{
  "n_layer": 11,
  "d_model": 96,
  "n_head": 3,
  "n_kv_head": 3,
  "head_dim": 32,
  "d_mlp": 384,
  "vocab_size": 1024,
  "activation": "gelu",
  "norm": "layernorm",
  "norm_place": "pre",
  "norm_eps": 1e-05,
  "positions": "rope",
  "rope_base": 10000.0,
  "rope_fraction": 0.25,
  "qk_norm": false,
  "attn_scale": 0.177,
  "bias": "all",
  "tie_embeddings": false,
  "parallel_block": false,
  "init": "trunc",
  "init_std_qkv": 0.051,
  "init_std_o": 0.0,
  "init_std_up": 0.051,
  "init_std_down": 0.0,
  "optimizer": "muon_variant",
  "lr": 0.00777,
  "lr_mult_down": 1.5,
  "lr_head": 0.0146,
  "grad_clip": 2.0,
  "warmup_steps": 200,
  "schedule": "cos",
  "final_lr_fraction": 0.1,
  "batch_tokens": 16384,
  "seq_len": 384,
  "doc_mask": true,
  "train_tokens": 103500000,
  "steps": 6318,
  "dataset": "wikipedia_en"
}
Each number is 500 + 25 x the weight over its row's rms, rounded and kept within 0 to 999. Layers, rows and columns count from 0. Numbers have three digits each. The size before them is the row's rms in percent of the matrix's.

# q: layer 4 attention query, 96x96, rms 0.122, rows 0-64, columns 48-95
# k: layer 4 attention key, 96x96, rms 0.125, rows 0-63, columns 48-95
# v: layer 4 attention value, 96x96, rms 0.103, rows 0-63, columns 48-95
# o: layer 4 attention output (transposed), 96x96, rms 0.0773, rows 0-63, columns 48-95
q0 108:460462481533468529524514497501453495491508507513516436462485506488524500510508480497521532473489492489546493470444515508476528506528478533457514
k0 077:458471560498507485488477471529556468501482497536546504481477529471517472471508511535479490528502505511499470554511508460502495496509515498506485
q1 087:472508454496506509494545496495488500505495491503500523473486473478573529514504467516476493495510505493547501491541526543511522521494539490482506
k1 083:501514498561495535520534510443486537489536502439437502504502510504465485533516501488520508489504504518520503464502534457493498509531509521500511
q2 117:524492521530532513498466493504542492483464513481501532483531540516471460475516505490550520548527485475458500514487493462463480484486465448502480
k2 097:502448463450524486478479468480431514455529491548535470506519519482488536501489507517506542482540507473505532509480483504497520487477489514468527
q3 098:449481507533477528485508486537553516504513433501507460537530486459530471504534494498515488535507500503528529507461534521498490530510495489466452
k3 103:465503463515555494491445499524516528544493482486490523559521501503470515504481497470467521548538442529481476490531522489520522508511508505499522
q4 108:449520433497522523510491487489454516484486494487491516501507479486512535517503522522505530496536512474462522504520509518514503541477497498492489
k4 113:501499519530507493485523486476559480482480486518514538514503540487503498460514492484491473492540514483549489513521527535513491527517527465508471
q5 086:544534513458499505498489474508541504479488508514490520492493517487429492474507535533491504489514497513434513506512460479476463505504480485511489
k5 099:459458516465545502508457497554495506492503490479507449490495499513483505519484502543474553496521511474487519491462477476516502521483441536503467
q6 054:484505518491545483507468475530515482512475491505521518506564506525465482494500492502538477525457480549496508502495509530500541478492514490506498
k6 142:527536508541484492525521522467516480513481520460504555505507485483510481508505508505542475544461489536535464481531535492506497512503540480510500
q7 089:545488464511512513515509542516539515514541523500502509487489497513512474543525517466450529480514481466537487491497501480507489482496486528475511
k7 097:526482504533479478482527488500506480474505522529490488487508512524493485493459514455510432457465485508525486483481480502518481488504566483460531
q8 096:510469476496511453516468520503482543467491485470514510505527506492511499535515477506502498479496477488555512521486500499502510478527494471470496
k8 096:504542548527502536492531459466532496466508469455487505511509486490496466472496501458528493528489511477516498469522472461517507499493536512550549
q9 088:532490530536522518496466504498531499495505488523467485502474484496528506467553457472461487464519512541483490497528497556542506528483530499506505
k9 092:486460517505454476530478490470493471470523457510512440506530555521448493510472482499488485495532496518506513525487461459511495533484498497473493
q10 085:512496546516548522460490481480467470509488504525515511463480520519482540521490478526485520489556571452488511503508509493513495466496537543529513
k10 086:542499542460482473510513485497517537522475499496515480527500491522519526521513488523513521432469490473491528531465575498509490554484479499490488
q11 095:562515503479493489521508518476472490496510498479526495500510461504456468485490548535498496519496457534491540472492506503511489520495486492475530
k11 095:528509483501492515489495499527484526451500491472508491472496495490562492474515493463471487503488510502487512523467546470523500456535519493505504
q12 092:510471442500446530501555529496491527486454516482525489450504496456470476487503510497506489519487483540514514487465527498511502481491478529493512
k12 088:490511516521437519443506484529499525491484502491491521476535475515491530547543531444514476520478494519491479508495518527514484504535533489524503
q13 097:508482470496501501474536542492492495454479478495540466502532481491456482521501541501513515538534450511486517481495499503455498512512519522482562
k13 096:521521499537538528475508526496494510472503506504485504496536455519519503497547518473474482498486516470465489491499497480542463474528502454499521
q14 088:520496499464460458472471489463518532497492511521503492513560440515520490541529489491485469509506470533534523507494475476507508505531519517485523
k14 100:464470452500540477478480509494539506497513481472493500499530538525544510513490487481468502475515478480486518464485487508470525467530503509457461
q15 086:483510513477496534543493479514523475488531505515519535510479503519511502514442467459515507516506508518551525494490571516463539472498514512489464
k15 089:522545523493496498536508493537468533483483467508535508487480498487493478515488504443542485466468483521504470498459526510499485462503493501498481
q16 089:468487496506434499494482473541524509476510497483551488493449483556492487501485466493526476493452456500500476485466510513524501471488494534483508
k16 094:507491489525477512510511502524492517521463463488460531525469501516486466489508505504509471557493483509492506502518534502482504542511495519529447
q17 088:528492492492519521467533511457502518492470494511524491505503443481509486504522515508509481468500495551435522495511502483525491482484467499488512
k17 077:492495522557461484473528501474490509497512505513497468476559484511507543535489507460495457528516510480502508539482506467530468500538494428563500
q18 094:545475530477526495516444466499449462511496476514514454515505484501485520486498462484522501513520514498466528480495531550503528527491521499466526
k18 092:477519505491512484479481489492516553475575456481526512495511480488496517559518489506459528436519497469485503505480514463488477506495499525498510
q19 089:498491521515489491480526507465539515455465522503435473493515520536473506477488477465513481493543489489461484530496528462511499499475467493504481
k19 093:511504542469500535521477487495450484526479459467536525482461455494544514523497507522502523552552479512527473493477470486472512527509482508555485
q20 089:500492505511478523539528517519465475542483486500499477487504524462485489467482544482511498509468513491474498551507530502477498505467462482504458
k20 088:516477514505479514474486508519485498499505520472549514457484494504512534535468503497471539496521505504533504523465570505457520481510515519506528
q21 095:533513532526479519480534550475493479494495490500522500523499497493453471480478542509558521519519509524506518489492503502492462482480458525506527
k21 093:509500543461483497466492471515490509510497528480511504497482462521594517506502525508490477524488522515483469532513536442488507502532486430514498
q22 096:535475493502479507519491504511480500481528505490525510496485503520542527499504470509473462472491524513493527534501538509478507540498566469467467
k22 102:532506480514481480522496483509483518457492462507505494529491531492445468520483479456503495481513467518511523475478538491533496498479517500480499
q23 093:485542485520540531526467501532500500500498489509499546462460504445505512489507502505495517447473499497498491498537502534537525528514536511485485
k23 113:517514547519454503500496494487455507464526512533498421465537528491449501492479496500516510478495528456477514517519476460506461500472512460478545
q24 103:494483474527543489474559529488509490451489481472498504512483498505487468499512512488476502525511462536489515534518524476478472503465480496470533
k24 099:510490539508487502521472503471487488502514490500477479503514487531518529481542481441499487533513545493431505501523532477504525479526473449535508
q25 112:527498509482486507537497515522553544543504491533493445496457458504452505494492480516483528483517475476527501494511493482543486552480489470502469
k25 109:485449530505475488493501490511526460526518474539493506478461529496528482481444490553508477487456479508505470484473480487487488506505564502505505
q26 107:462483515469507532479498485494486479502491499523542470500485465540478467480492517515485507499517481491470526510516531555489509500492528519482510
k26 105:524496526525515530530528551544490494512483463490508490531493480502446500462498472466493507544538492483513481528467540476503492490493499503522511
q27 097:494500484498500490476504465524488488490507511457528532468478427494544472535493497513457458502458459512488487532534492518502515468513501473506497
k27 098:462461459558440543527514549503515494482479503509473528510503482534481484514494493481541480521502514504487560485478529510519516500491501537520502
q28 085:508489521481532494545502501468441511485510522532495516503502528515476550495480536486469540482485515453519505518490515505488494466492494499467515
k28 090:527507570447499473481506497484510530476537517514518463505461477488511509452486507480497499470470541478511469521487509516524517485504536484474495
q29 091:523486443500444487500481494523486554505505491486525527486514510479502485529541496504544498494493519509508496466473456527485480464541484496518491
k29 098:497498481552517493454538461488545491493486530515484522497530515476485510510518558508502461492495510530544511507533492489547475490515536502489499
q30 113:543474536497466498538468484517452472540503506515558487475472521465507522482468479498542508504489518498530520469492500528493493479498530544499486
k30 108:487506542459452476486538505511572486493505539484539495544497509520520503480491486492501514452488507470494495535496500466446513506502503528476508
q31 101:480555482494539480485509461490521537495464497477475528458479452490492499496505545512478499525515489459458512474529518493560522542477463444500509
k31 099:495480444490492515516506533512435498491524470521491499477509493500504521477522516516502535511482479476431505511527488541523511466446508492501535
v0 095:488523474516531461513461522463470516548477467506482555483527490518532492459514517499506514500487487487490513505493522503483486469473497456445468
o0 093:503495505478486479474496528493527533492487500542484454492511531498454458493514481502464510477478457496538484520476490469519477523522545549506489
v1 091:530464497472504495497508484484494511506534529471495501479508432497479522503433500538472527471509522552499491512473504471527476515533525480463541
o1 083:492510449521510509523480514515494476461495497479508507520530480510471490471534544496530473478546529509509474426513509489486535505522479538507498
v2 085:549488474500517494509530498547511532484478505498492495561464459493493505503496497550479563517497467529533492500484448509529522485468525458485508
o2 068:484475536530495516535492520505472473542508547493455509481509485539529510446502517492505472523519494444506472506545533488505485458478489490480531
v3 101:427495479506500493465505501481459569494518494478475478478518508496490486518495489452476503500537479538434469486486472541541482515515500489502516
o3 087:578485478455502492488471526516480464501518502514452497515482525591511521500537506554501501517483484490507512481524492494483515514498533525506492
v4 090:503491473500513479452488494529502511462492499537489455476523516507466545513511455515483494521520471525485455507546469546545507530461508502511506
o4 080:499473501486480491533496503474485477521506477474527517510497515519531485495489528527499503488459494528502441519537522473514457458515497466489498
v5 105:542515547512500507538502527478493511562485476491508497500465516483450509510539502474522497538491490475501523484522498485512497473521478529476483
o5 093:510513497500441513511498546517468521500497498511503438475490515509466492509485487570540507490493504490528514502470482453518508503500447464529498
v6 095:483492524477512484496504489525461534508499486518457508473492476472516472505513522508501547510464521482506518465488523548474487458465476513523512
o6 083:494504506503476495542522490504485490581477492526461501517477529447468492515537444521497450478473488494497528525493484453466480553482513520509499
v7 087:522509490475485482556515532453508455485488474530513467492508547512480480498498494507503536539511504490542527508490526451514478520508447496525461
o7 072:500496527485485537508498515512512535543468476484497456487454498507469462472490505535513533500477533453454504523519509522524501528488509483504524
v8 091:499528494511445541476472521488521502511529519496523533509471558489505506529514499470482514495501494560524531528480509542462475517486477484486480
o8 082:472480508493495487512551482473503477498500518483512496515498486478491473497524508488550480516502520470485504480509463482506453537472540515539475
v9 077:506493520548519508561505524496511476505507519493468517459504496506470441462521491557499484531526500490499522513515514465487471557437496525517501
o9 072:502490471475480493515533507517444510494467498501475465498467502480515520519525532488527488526483525523476500511488512518518504493498468468518544
v10 096:533563480503485495476503484533509516505536516504497488530491499513457501494500454496473507532539531468493508528492551517454506486534482477455490
o10 085:527473503504517511506493460541540509473485482512455497466501479473491498463469484508498471480475527514531444512543452508527489517479529514541542
v11 101:476473449538485470492536488511488498500515505438553508525502532517486503511537495480494493487504511486447516480524485508526476548533479503514515
o11 095:470484520473533542484477468480530510505505494530462521497465513522502502513454473544480505504503502479480463556530485496506539502476503513498475
v12 099:544493523527476493476483473516506562509488495526465546463476520537536536479533485500544480541508487501486470511501542534542505492508503533543496
o12 092:514492514522548468517530535512511426470559513475459493535484530474537527488496524469500484452453511483490492548475464491482493542474506524492507
v13 094:497560523489509485488494492511517475549488490473532510490508538444545471501483500497541489552497483478472481546521489523506509456449521481534508
o13 088:542475519551487510510493513511494505525520473501503506495488476532498479508526500479506452532494489494461509514486456529524463516514457529508515
v14 095:501526523499512521533519509504485455515468502496521507508514493515545489468521513519557473508536496493509495540488521501486510499470468502541490
o14 079:490497533518488500479469495488552563512567490494476501540479503480482462516510472466500543466512448497489502509483494540532468490456501487538519
v15 096:501476574492515459536531480507465489465533440488480519497504502520506516466508471478512476491533496485478481509503495440490560461490504513500470
o15 092:528534487488505488523498462564501529545540508470521491534481496492509501503489498523487522500520484540493473511442506500512471510505492522539519
v16 094:469551475482503509476498464469510507472506494513452533503518482465489521554494476519470508513556500528490475507541443474490510511492474480523509
o16 086:496465483506534479515480530487527492490487475523532471499519482522520431516428511509456490489514487513556491482508518508495532495533495473507549
v17 097:487467500503464496522471498479488483512498517497503443497477530486475535522530462473508527506518471536511538492547480496495503500542501536482487
o17 092:535502469502500510484509485541512509511506487516465498507467498459528497543481530505472501467509511467514492491499449450557498526485490502530509
v18 086:449494528517551497490506534493441486482478470455497505503521508495511507444513500455520475484496503494497492495514515516519501513508498516529503
o18 065:556493496520482491467534493487504511544494464517525501508495524491506498466523486529470567499428508477507519496508488509502517507530518497500505
v19 094:523514506528483503485499500516564435509494489526489505497456539508487503444508505498523503533500492490520519555537511475509528474468505512520445
o19 081:518556528515520476509484488525481502483515501496536483477455519492532500484478532502528495466466527519469427499529484496513467511462515459482516
v20 097:434541484512498489517508531444504502498505488469523524504477505492474484466478485541456525526526542482540467467535516470505505482509554470534448
o20 084:490484479465578481519517497592537499476465496489501498491479504483490504489503500532493507530518466543490470468499520538500531520499497478475507
v21 095:479481518491480473446471529443470519484479537447528502491502475466487472474509505514497545481523531516490488481498466519479512509512495510500520
o21 092:527530519517539448469459480534508504507510499522510470490488482549489528527510461468477471491488495483507486496514529498528523483515503517490451
v22 097:468490496482501513465495454498493483490519482512464532486536482520516523522492469483496472525511489528457495513488521565494489496480513500502509
o22 080:518461478494529525508461476526471508503502490501548493506496527518512511477484554534486465511483499521513509501505494480525491492514492527519492
v23 090:501538497463490510487516500514438457536500559553484470453513490519510484472500512485518502527472495525498481515498489477520478506521489518519518
o23 080:519501518466461480479484515507555551512508479449529493506547503514483541500519512481474531443538512524501481492520485500507497498488506493477463
v24 087:512468486526509518494513525469481481490549491502489466522512463527519502452488486500504495543543533505526490540479487471441485494479510477515502
o24 077:484497484484500486509517473495485492475483532507496502504501540492468466472473524487522475479515494535495494482533539515514484494485524455530533
v25 089:436510478525472498549533490482533548493518508494521456507501492505501483498502505485502495449535525491483548496505515524499524536481493491461500
o25 088:508491536450531529427471493501488513511490534530525517473504456498482522500506465514492528485450509507502462506501548453511501509516540474517498
v26 088:463462495497506537492515511457503531544495482494454459493531466512521489508489529529506517500483521481506522500505499490525455483498443518504505
o26 083:520509478491489490496524534499497521499527506556462489493512521518444491523485493549511484468529464477455525536513521433481514497487510484495522
v27 097:491498493445487479472469514458462508507520481481505484533500525503482510536523461477500556507575542505473509496486453465512506521500456500501515
o27 082:525484491471495499528546488544542483548479539552499493493487479512484467519502501486518479460494459445538545481461483513501493502511514505528477
v28 088:498486492429505517530522490503508513511487469489479490463496470483472484493498498505523540482492494520487478528473461460526509524485533538511511
o28 080:494496503511507475489451496474475510553531523521494468541494503506491496510548501522480495482497498491581480511483479473476484557535484465543524
v29 080:479459476499499487472459453504455498475479503495514486519487470470477566529503488505496518474558521504477489480487528479499528448484514476483506
o29 075:475492540491506544509475505544516438496552485519509505490535519482546481476481498521492478463482511495537492476525486513517498473529484534498507
v30 089:445507495526506468490505523463495488475511497503456500542520499529487512510505465543468540499572472489488516497533508469507530491529454476513509
o30 084:514442483466485502471474504513478507490543497552527531493507502506518477480439450525499505491484522470522498487505503545515483489496522500478533
v31 094:518510522526482485477506480484493537517481542481518510470544477512494504515500476539481503558465491473543455511502517473517524513506470480543497
o31 088:517490523466531460498459491548481489507532472537445490546479519511518523509474489472519512487515530488488520438489492520506492437515512484432496
q32 105:524487494490466469466508494491513503514519465519543474529469504470484475499518459536515481535464495513493530485471494502525500501463485487544494
k32 104:496469508532508546471503516528473530516508513467477521522509512575499487477496548520533499484519459462487478474529495500478502509471532479512466
q33 111:511514496503477464476498521478491509495541476485510477478535466470515536465507475542514483507491448541501528506487478453491501524500505499522492
k33 078:533527502484517512503512543516502535553518506497517482455478499537458517522516516508503488525488505494485446473524520446529499512503504473536461
q34 063:502481486508538500512483487526517491463501513528462468539505450506529537535502505500508524472516557475457474489506504495531519514498522494547469
k34 153:517533509506478508515520525498523549528476493524508502526493476481458508504510512458488484507486552485488465479526507498513481471468512541477492
q35 101:530485473517485482502478466506491525449487503490507500526506431492500510521521532530513504509538483518504566527465490518518529490506462504520486
k35 113:511521477481540515501536509448492473483455542497556461463509516489502529530504476470482520529509534514502511495524506495522503507529488481462475
q36 092:535474494490512474510477438496486509518513480519529450514497515513465518504507449536507513498483482490467481498501517494497514488479487456531477
k36 107:476512493505485499524472515530487497505498514468470563462533472468543537494553540492483531472531528490495497483475526478499505526515524472473534
q37 074:531519472482472510516495477506482435487470534511502497481511459518452498527471538495499529518499499478508490527468509532530473485477488492523467
k37 130:459503508503489492498494476480477476441529485458503475530488481523514456475460458548496496501506461521506510524497515524488528501517502489483531
q38 138:509514537506475453499501497462487538501530470481525471493544472474517566466488467523531472517471492537490510483513522484504532518490551507529500
k38 069:482519527495492496516492541485523530502505480539506505545457499519510475503471477493460505474480512515504474488516482531463463472471473563476497
q39 103:513528484472490541495492498497483476476500525532458519466500541504528501532492492486459469435517535518526542520507524514478503505481514515505485
k39 097:470511558489520523450478499522495490479476502447559507507487462529520464474508493465543526540503496509479491493497499517514494503484479510551487
q40 096:515506479454544498461484520456467525495481498483542506538526473514490503469469467520542500468555521506459547541506516530460487510450498489498499
k40 104:477510506500483513498501470529476521517526542503473522543531501480514489501540504527492491491500517535461459430473539504509495492495532516496513
q41 102:510478523505479475448506516572544470497481483497510494505509494554488476501531487513490465510501474487478481524511473454518492511483482493497541
k41 101:530519514475477503466466538490524512513492437466512539515493475520513501526492541476533479481468490490508527495461460512487519448496500471485479
q42 092:502453541490462513530481547519485496549492471468512519495540508514521490500507549473507530465476528496476513545498519513488486523487477518501493
k42 096:434485529496462558505479486474519493497489453505530472463526439513512538487492500536499540501492488455510476488515514500494531480508547550529505
q43 107:456512518500508487520503481502517511504507520493497531539512538504548523483460480479499497474488512538522508540480481485451507461548519498513497
k43 102:439499491489485498487499489455513506496512560495460459525482497497485533450482496519508497521509480517491487523526469495500528527528529521530460
q44 103:519519539512500482534465496552429477531499489502500506533521507501487523501496495449493512542525502459470507535498466491512498449490521481470483
k44 101:465457514496498533505450525461513497507494493462461482468481521514517529507493490517499492461501533537524528494535532470544541536476485529497509
q45 087:459485487509470531542516534471495491516522507468485460494555490525513468505503527479495510509507497503507509465532487484470528540536474462506520
k45 089:498497506512525513490532499488487500468544448525523491478530473502446499523483511495496526492503519510495522480456491493531469462538540495517480
q46 091:505538496522504513482553517487556489494476518484492471500495484464435486492486475552485501472496504484483539498507501514492501479498463484478513
k46 099:513504508479532511433517513533494511449479483508511508511489508499462494542493525514496432537495478501482503496497512538507532530537515524501449
q47 101:466497513512515522496491510513489541460516479468509527496474517501487514499535503518527530539470509524503503473510508516496474487500516517502453
k47 109:560504479487502536490483510532581502479513527507473501513490532541505513487514512491505484531523457495512505469522497518486480478477478512520523
q48 093:472477510455466507525472483517488515476481498509530501470506506521455498468483477482522558498465575501552538481556467520495503494498529482492526
k48 099:496474499502494481490485533493514477499492479460479514513504465494580522546496510508535464530499501519473487485477441529479532443512523489483497
q49 098:494458466482478485499469435489514470497451484473532441495519502495527470549468511517480499519471522470509481486508486486468523469556535509490496
k49 100:507519512496490469504540518471492508522499504507523499535483493538433443534516484445479499489488517512502519494472515470488504469522534525487514
q50 093:470520501511521517474513500497484503510512499458540545500509501487511494496491511493516520499504550505528533490494502426520470503499504524489511
k50 094:431457488504514493537524504501503455481481489525449495497564476499534519479485535511519496486473476507474495507484457507461534549485540516481492
q51 100:512443459495482523516493485521476525509459491509506538515579436535508503475498512528516519484447475504536486515446533465501507501532488484499468
k51 099:458492542491451476521522534483503490505465472519543493535527498447514504468513484491496532514502520481480529530486477461503520433470524501479511
q52 087:484502502569484535511539531490511518472470501512485475492479467457506453534516474501502441512515524508482498485495527464485468514449458508531525
k52 094:481514510512508503486502483463490492476492533525471479572484482524526458528469517453497470496480459489479583488506490515490452523496470510479515
q53 100:490525503480509499483479476483462536508477498493488492534514545488456527479498490520512521504474461529461481455514532499485521491488489502508495
k53 098:525542473509502533494502448469512499545482453491488530478548506439520518511507490456482477500525522514485493517504536482512522526518504510464517
q54 096:480487498520509483522521461488533508500516509532458526459533445495503500481521540508484499529495511497523525509439506523502505518513474460523488
k54 103:526495503509503511476512551477490465500482511548531492476483510491527523545524525512539524544497499529499497557527483439529497480477488505510459
q55 109:488500528520527507528479525510499475496501518499470525482458553518486496509510487489498501461478537499473482476539546539473534463529510509495459
k55 104:499524555485445504485494498530503454501498495508462496493534494483528444521505486514524477535487476460472510530486496521453487490517467520509511
q56 103:493517508503518521480477487468444541514464499453509519483520490507515509474495520467476499495527547496459483488520511488516481478513521493468547
k56 102:505481508509461538492484509499480510469537536488519492543517513515511502463494461526487480480471502483483528520527488520486521510429518505457460
q57 099:497501517493486502470491522495527465454520505519455461457503497518513491490492547543513501505531538488466518486496509533483479542460455538506508
k57 092:546468513484516518474517438493507489562496521493551498481484449496528470534478531471478495525503501457529524476477513476501498511538522462523510
q58 103:515488506491471463528496544490486501512481446497522521507538524488493522480502555495518507504515488475545498514512483509523531484506469499472488
k58 106:518496490526553514429520530517513477485510527462517486501485500483517524510540532538511491496529520458481505471522493491525504469448524533483499
q59 102:548532498473485513516513503490491474496482464506477449506528503509493507499524528517512514502526497485533506497485449526475504513503492459460509
k59 100:518476450471554479544493463514512520502494474466530478477429482477505512516524501475487510516485535501526469541458506491512483483511517511527492
q60 099:479492473514500477539514479508471496503475498505515531457465489479545493500512487470544493501471533534581485522494529543504518485479479530484490
k60 095:446492490530473469465482501560504488469459534521516474519512499499546500508519503538528488497537444505511486520511490534492462479502469527506525
q61 100:474533476512513514505508441486438509478493487510479525499503484548535534512518496549459521494524467502524504503488506463526503481514495493513487
k61 100:528514527500514533478488517527481516448491500512483507485528481480453490487510495529550547495496512539469501464467475516451529500505481505510460
q62 107:514495515518485495505463482547480518533500515501493516557479552506472546516534495482514494511467462471455531495488513475454508498509497502493472
k62 103:502508499445520505509491502476485453545496468508539495444526488526483527468527496461477509527516548485514478500461500514522514504550472478522491
q63 090:468519465491514543522553518498493528530517556531482497493502471483503503499481507490479533476502568495541495459495472533509495497486525479492473
k63 101:489480524496526512529478506558463491456540462503529482528503439514492476490495511496494515502519507536499478477519472532470455498490495506520502
v32 094:479444510509511521491494487535503481533492497492490471505507471476452506492455507482481509517508498536539531493475523470522472541511472525504532
o32 089:515488491478479497556451467522519488485469500514484530485506502531521546492496488497535503510499482480492489510500478545466481475510460485501484
v33 094:474506478484488466541524549482483477488510505516519492478519463472507492519518494464473506473514496508517538473526510507430493482538482470467488
o33 090:506530557531515488486481498476446475504500510478504526496475552530508506462491487499508524512460522539460475474521491503528474486491528472485511
v34 097:524538483512517490489499480512473510513488541514512511488514442538475472515522474538518511504482516527508490541499489451487538525503519520505513
o34 096:500504516475545517529547510504508491524491479516552478487499445476511475497523510509534533547515464495500486484496481492442510538468528508484506
v35 081:483496466519456506486470506523509546496537550475474488505493475494473497495491467504483511525454525466521458512473464520492486475494488510495507
o35 086:513480506488496522536482491509484533538470438516502534456495517490499484505519507551496461534473487497496513468512523535496495524472491508517489
v36 095:496516506540517494467498444516505482491528535473499485533545515529505492495522469500483506499519509476437490475507480430480544510476492469482511
o36 090:560498467521461510483493537474533466524475509468554507501464466509525481535505462477497494519502529503502497488484493482492463504514480528538501
v37 098:471478468511500533466443520455471481504512494496474546450507493531489495464475529511494504470507499534491493502509470511511472505443478515472557
o37 094:487489514503515531471513480512500524532428463494514475496484483543490518501492492473477488514544515488490484487510465516505523505527503473503534
v38 099:491467516488497458509512472449492498482445487498549502529490508502456518495505476531497475484487476508524492490506482465511478493514548497494502
o38 088:484497522490510504511504505488534464476505512535502519512540512493540511526458534490509477485523543475473489537518529511464459488449465473510475
v39 093:500550489495454465474511468484504477491492488473503454486490495455502514516529491496512537516524518470484512497507490519510530490538475505534536
o39 098:506498523528510516478484544488490499461553502522507475480534432471526494505486503435527454495478522534462522500513487496480519530523511497467494
v40 077:503498507496476529503491490492531498508517528485490426477469501513541509515492516461493491538522492505497437526485519479494536522488485528514510
o40 087:497506502469432515509479529473533554496454542492496484488460502503478498502531517486518469560482524543482478511507524515533532488511470461526492
v41 096:524524489482486520483525490484499494520507524483550507468465479480494530481511486497510517522452542488507501516560501469477539451483497483492459
o41 089:480460503518510518536525537488476516493513529514459523492460511514489464517516500508519529476500468470494521496515483516518508500477550509520541
v42 085:508442496519495508485521524470469514500511463537551513498510524461492511525539484478502491507465451503510499491513468465497498481518503517518442
o42 085:454507497495508505475517487528511492493463482469513512501498499489449530457494473494493515483528522480486523502511518548489524547486524538541501
v43 102:508475516489459484514523493479515508551528524471492517469542486476470497493513514495525488515512504450559550485502503475492485530479487498486511
o43 103:488471507501532525481513521448522502521495484494500551517497461495552538484516470483501489477471496534488470512541513538504506472532520477516518
v44 107:467531502475491470498502511533493514523528501506463485497447465513479513481497533476482503489482468512519512504485516541529515493548498471542490
o44 106:509510487525456492506549548467520503462511477511490515471502516501500483520515500518539521543519463495449529505519511526551518456492500489502504
v45 108:513515513483497525495481501497512518520507511551483508470489508486490522526516499452463514466511511491546467483499459530521487476519481468487477
o45 101:500532471476519463517516528559487488518467534470491498509491507479534462489492486489521509462478468516475483511468529471492507520453481503500490
v46 096:451491497551493526494492514511513482468526474446475538549552519531489521496486489479524481552533502486456523497506502496459499485494501516505486
o46 086:549513474461509456498494481494519456559516485536466477490529493482492524505531567462486468507512513483514491529466512492504455521497543467476500
v47 087:461462491499498539489488488506507531489494495539478444499513552527498552519469467501524491503484508487510543498567476494497522473541485484493475
o47 086:531503502499499460501509545524532456480458474501478529521470482545451505483474553527504544501494508489452494536498494532530501501462503497478506
v48 097:510518507510557513499507502467517534476488513489485498493469532504446506515497491470460472471549541459531502513544467513496507521446498493495500
o48 100:452472504467485472493475484509515493548520526494457536524520460517511489490462448548535489506541487499484502507491483522486479496524498495468497
v49 091:479456527469496523530522506516477495532503495507487526497521467471515488490474504503480493509510496493521521485472488517493475493468515491460524
o49 093:487503495492521472497471506522513510505461482485467496528502558553488553481499521470525448516500503533505522454545486524455505496514510478527558
v50 082:505515508498517496484452538490499520457495464517514513475495475489459476497503497471487475527477499475500459497486450505464466484494502527499544
o50 079:470550514473508515486499525519493463536508511477495461480545477492503494495474514533490479517543483521473498547502523489513510538476524473486519
v51 103:535506486489498528489535440474512524556498487488489540490480511518513493492493503518513516514499505494528464498511475469484496510491480502517439
o51 100:530515493507526505546474500502468484487529505482529490517476467506488496535502476480507532486461495480520510518481527489506495508488469483486517
v52 101:468445490471509514524482500472516504504508522497504512479449492504458493491520526509470505441489493481521469481493481496550477511534479538510512
o52 096:519467511491488497514498477516531525524476489506483514504532493491527497473460434539472483435491507534547508499459497520499476504545514467501510
v53 094:468467516496474477542498512504494505516455492511493520472498507478507533514487501487504510495505552520470481558494506515518547483505509543436472
o53 084:469508493501536541495526541481520512526466507518494501508445515443449474511458493517471481511496453498494454481513531524475497512485466502525517
v54 098:463511523458448494465524537470500540509524519485534486494547535500548516480507492538515463523538443500505447494492487481497544489523534490507462
o54 099:514474503527460501537497510478509496475522485507486488510484522474486501507527466503485466512508504505520469542489540474503531521484478526471547
v55 098:538517471534471501498512471516503464478496513467576491490499488510474504522526485477515509512503466472519508468484478517503540544456485532499529
o55 101:497495547484508506536500516529510482535503482485512479449560489518501508514503492468484481553526493521462524524492518511470505509511510498455516
v56 098:554495519516508496524539510525488498487502559482496527540525493528507487535485512518494488515507459525498505510506454463449537513507515493481530
o56 092:509486498489515491496500496496466464550444448519495528492515496464539511495488503470519501555467515487518479476511552522489570499514515480449527
v57 110:513509529487460493520502467496528534507486497504476498503490523440518497489504503516491513554482485517568483474482512504561501444511536496471463
o57 109:493498480490517501458551498504519557475536515503501494524511526506530531499505525470463468516520475529466502502470500496484527473484499515514541
v58 097:463485479509499493500469549470510561516508491551539525503514482515464508540490477515477506517492490503520522541506498471512473490530525502476525
o58 088:511508503478479528514521494488451497510455443487479511524531531520459490448489487513518493499516528497496495480513489511493515474429541485494470
v59 099:519498511453505477533519510480499490489538481503512477492508556472471463503490519521490516531497497441519503477514482446511517470533479505482505
o59 116:525498469527522484478487471508491519508495523488508537487542507482501530507530456494511495504471467494505534544503501468476553485518515494436483
v60 103:507531460519511502549506533460481465483459483496538525529536551503500488551486484486490487494519521467494513478512452474491524480501528525451495
o60 098:484501491447519470486499485528511487533504498499536494499478511515438473496465464499502547449513477518516533537524514504432481537485511520495466
v61 085:473507467464483477509458506515506549474510496481512484509493528566464522484459457487505545522543515492502517489540467509501534452513448483472462
o61 079:479474530539492517522472478511487471522503483489520493468514454549470464474511524497499498486464507517452530564494499529485469505512535516475531
v62 094:524532487504503495511494484497469487572506493496473479506519530510534519475514463511487535512539497507473456508546504472494521476461473507521482
o62 093:516478468489452524461520532470523458486472524495518514512481483534449457487510527529520537522470533476493518467471517524469519513532476539509493
v63 101:476497533450496505510511487504503485526443483460507506509503487455475467508501486519500520511517496546464513463469497542502514470503484492547518
o63 106:540526491536462485518495511465500539456502502537507492481498491521520492481489474469475489465500474467506499466529511537510475487462503489500551
q64 133:482505525506516503532459500502462489487559473480513547480522490489509529522456500506459487500490513490477507488467498481481474520507534479493525